From a checkpoint of a small transformer trained on Wikipedia: 8 layers, capped logits.
Each number is 200 + 20 x the weight over the matrix's rms, rounded and kept within 0 to 999. Layers, rows and columns count from 0.

# o: layer 3 attention output (transposed), 288x192, rms 0.0714, rows 281-287, columns 96-191
# v: layer 3 attention value, 288x192, rms 0.0694, rows 282-287, columns 96-191
# up: layer 3 MLP up, 768x192, rms 0.0799, rows 0, columns 96-191
o281,160,175,211,252,191,191,248,194,207,188,188,199,219,198,212,205,179,217,228,202,186,178,191,193,229,192,209,172,166,166,175,199,219,208,217,194,201,199,174,183,174,172,206,211,210,212,180,172,196,182,192,182,185,197,206,230,213,224,199,189,209,191,204,200,225,226,209,249,205,202,211,202,210,216,202,176,200,234,195,167,208,215,204,200,198,254,186,194,178,204,193,174,192,227,138,204
v282,196,247,190,204,189,215,207,178,189,200,202,187,182,200,183,208,192,229,199,199,168,167,199,191,211,167,207,212,214,216,212,200,163,221,212,193,188,207,233,212,200,204,169,167,206,176,200,175,189,223,217,185,188,217,198,211,187,189,202,191,209,223,191,162,230,246,189,215,240,256,203,185,178,219,221,225,193,173,177,207,162,203,189,169,188,201,232,200,204,200,191,212,199,161,197,198
o282,182,224,184,226,217,209,189,185,186,226,207,182,204,201,231,170,180,225,190,202,171,190,202,245,219,219,199,189,182,191,196,196,177,200,153,197,223,226,237,219,216,214,184,186,189,191,178,215,193,149,185,185,219,162,210,212,192,199,204,229,238,203,163,177,182,218,232,201,197,229,213,175,176,200,211,213,185,190,197,184,186,195,206,207,196,195,188,194,175,189,226,216,220,234,196,190
v283,225,265,185,178,207,200,182,202,195,180,205,175,175,189,204,200,197,209,161,196,165,220,199,218,201,195,199,218,188,177,176,207,229,205,193,193,184,196,203,202,198,207,200,181,194,191,212,195,213,166,221,197,186,212,158,201,176,189,179,210,220,199,217,228,164,229,217,205,240,221,181,200,231,203,228,229,219,203,219,200,225,188,187,146,196,189,208,166,199,196,202,201,193,182,204,188
o283,210,228,198,216,221,220,209,207,182,239,212,193,196,176,217,220,185,204,143,208,183,243,141,185,190,194,217,217,218,199,184,211,220,261,220,204,197,219,216,194,211,209,226,211,210,192,205,172,223,198,202,199,196,207,192,243,175,181,206,225,169,188,247,208,198,195,205,236,202,191,211,196,209,177,233,212,186,188,189,203,204,190,165,202,190,228,216,173,194,160,187,192,197,182,190,187
v284,240,166,223,209,216,224,215,178,202,241,203,190,176,208,196,203,201,205,182,182,212,233,202,213,211,205,209,221,179,211,186,193,227,196,215,186,189,206,222,180,204,219,191,189,198,176,188,213,191,216,212,220,211,229,198,206,183,198,175,205,209,172,175,186,201,220,191,215,195,163,221,157,202,210,194,214,193,215,189,228,193,209,217,209,197,209,196,209,228,188,202,233,175,244,194,206
o284,191,164,204,209,185,191,214,192,214,208,213,187,189,216,162,224,213,213,214,191,224,219,176,218,211,192,195,213,214,175,186,198,222,192,189,195,176,228,208,196,199,186,164,207,213,183,232,184,199,215,208,209,237,207,167,207,185,202,188,166,215,190,173,179,230,220,188,183,184,176,211,185,212,245,237,204,204,191,199,222,185,190,219,189,207,202,215,209,208,227,206,195,209,186,229,177
v285,173,178,196,248,225,189,187,221,172,189,192,162,202,210,206,194,199,217,191,189,180,154,196,185,211,198,209,159,195,215,182,204,201,168,182,213,202,184,198,183,202,200,193,250,194,214,164,168,205,210,230,203,180,195,214,199,202,195,168,178,207,217,184,168,190,176,183,223,185,231,223,192,167,190,222,196,195,222,182,197,208,220,212,230,175,200,213,201,187,200,201,216,201,209,196,201
o285,171,205,163,198,237,206,187,196,190,191,180,183,198,180,203,192,198,204,209,188,203,168,193,225,196,188,211,156,171,212,196,187,217,177,225,206,223,178,194,199,199,212,209,215,173,202,185,169,189,177,181,213,178,192,194,203,191,254,196,187,186,200,185,217,222,210,194,207,199,211,243,190,195,189,213,192,232,208,164,191,210,178,196,205,197,207,203,195,225,231,209,204,191,208,180,211
v286,198,193,233,224,236,149,162,209,196,221,189,175,202,188,214,204,193,155,192,196,196,204,194,195,174,226,199,196,240,173,187,186,193,186,214,209,187,206,195,181,173,188,187,207,198,232,204,189,223,172,217,171,187,215,208,182,221,199,209,151,216,201,199,205,209,201,220,198,144,204,212,231,195,208,193,164,206,200,231,170,169,196,245,163,196,209,189,191,214,204,198,199,197,230,197,199
o286,202,233,196,201,203,169,170,209,190,179,193,224,190,199,181,194,194,170,207,196,180,187,206,198,202,173,199,223,193,204,194,202,165,206,227,174,191,224,193,239,154,188,201,228,202,222,205,215,226,184,236,188,171,219,167,200,239,250,178,153,183,179,159,228,210,199,203,200,193,187,213,199,209,199,167,202,218,189,203,186,190,203,213,164,191,168,194,171,231,193,221,181,194,177,204,188
v287,211,240,205,219,161,199,197,193,188,205,196,211,202,190,188,195,184,222,212,221,215,200,218,206,189,195,192,194,223,241,205,215,216,206,172,196,214,195,212,197,186,222,180,206,198,213,182,208,203,204,199,227,177,220,209,194,156,216,227,206,209,201,205,196,177,212,197,226,163,256,172,181,173,200,184,225,197,213,192,222,169,144,198,195,229,216,215,202,220,185,196,205,217,215,193,195
o287,188,224,173,186,195,213,191,188,199,189,191,167,193,200,200,201,217,229,215,220,185,191,210,218,239,197,211,191,180,184,200,197,206,200,174,220,198,252,220,157,208,200,181,198,209,198,191,216,176,197,195,173,231,237,212,169,175,200,232,174,182,211,188,224,192,201,208,188,184,208,201,166,181,184,215,201,196,186,205,174,201,185,188,225,234,234,191,207,197,220,192,203,207,229,165,178
up0,185,213,194,203,204,227,177,216,220,176,187,186,229,218,205,211,181,255,216,192,195,214,209,215,175,191,211,169,207,178,198,206,197,210,208,200,217,206,219,213,223,216,211,200,226,202,193,238,204,204,207,198,177,211,190,212,190,209,238,240,236,183,206,192,198,161,245,166,189,204,152,219,222,189,205,173,209,170,189,187,172,200,201,220,199,221,218,190,212,217,221,181,201,228,178,224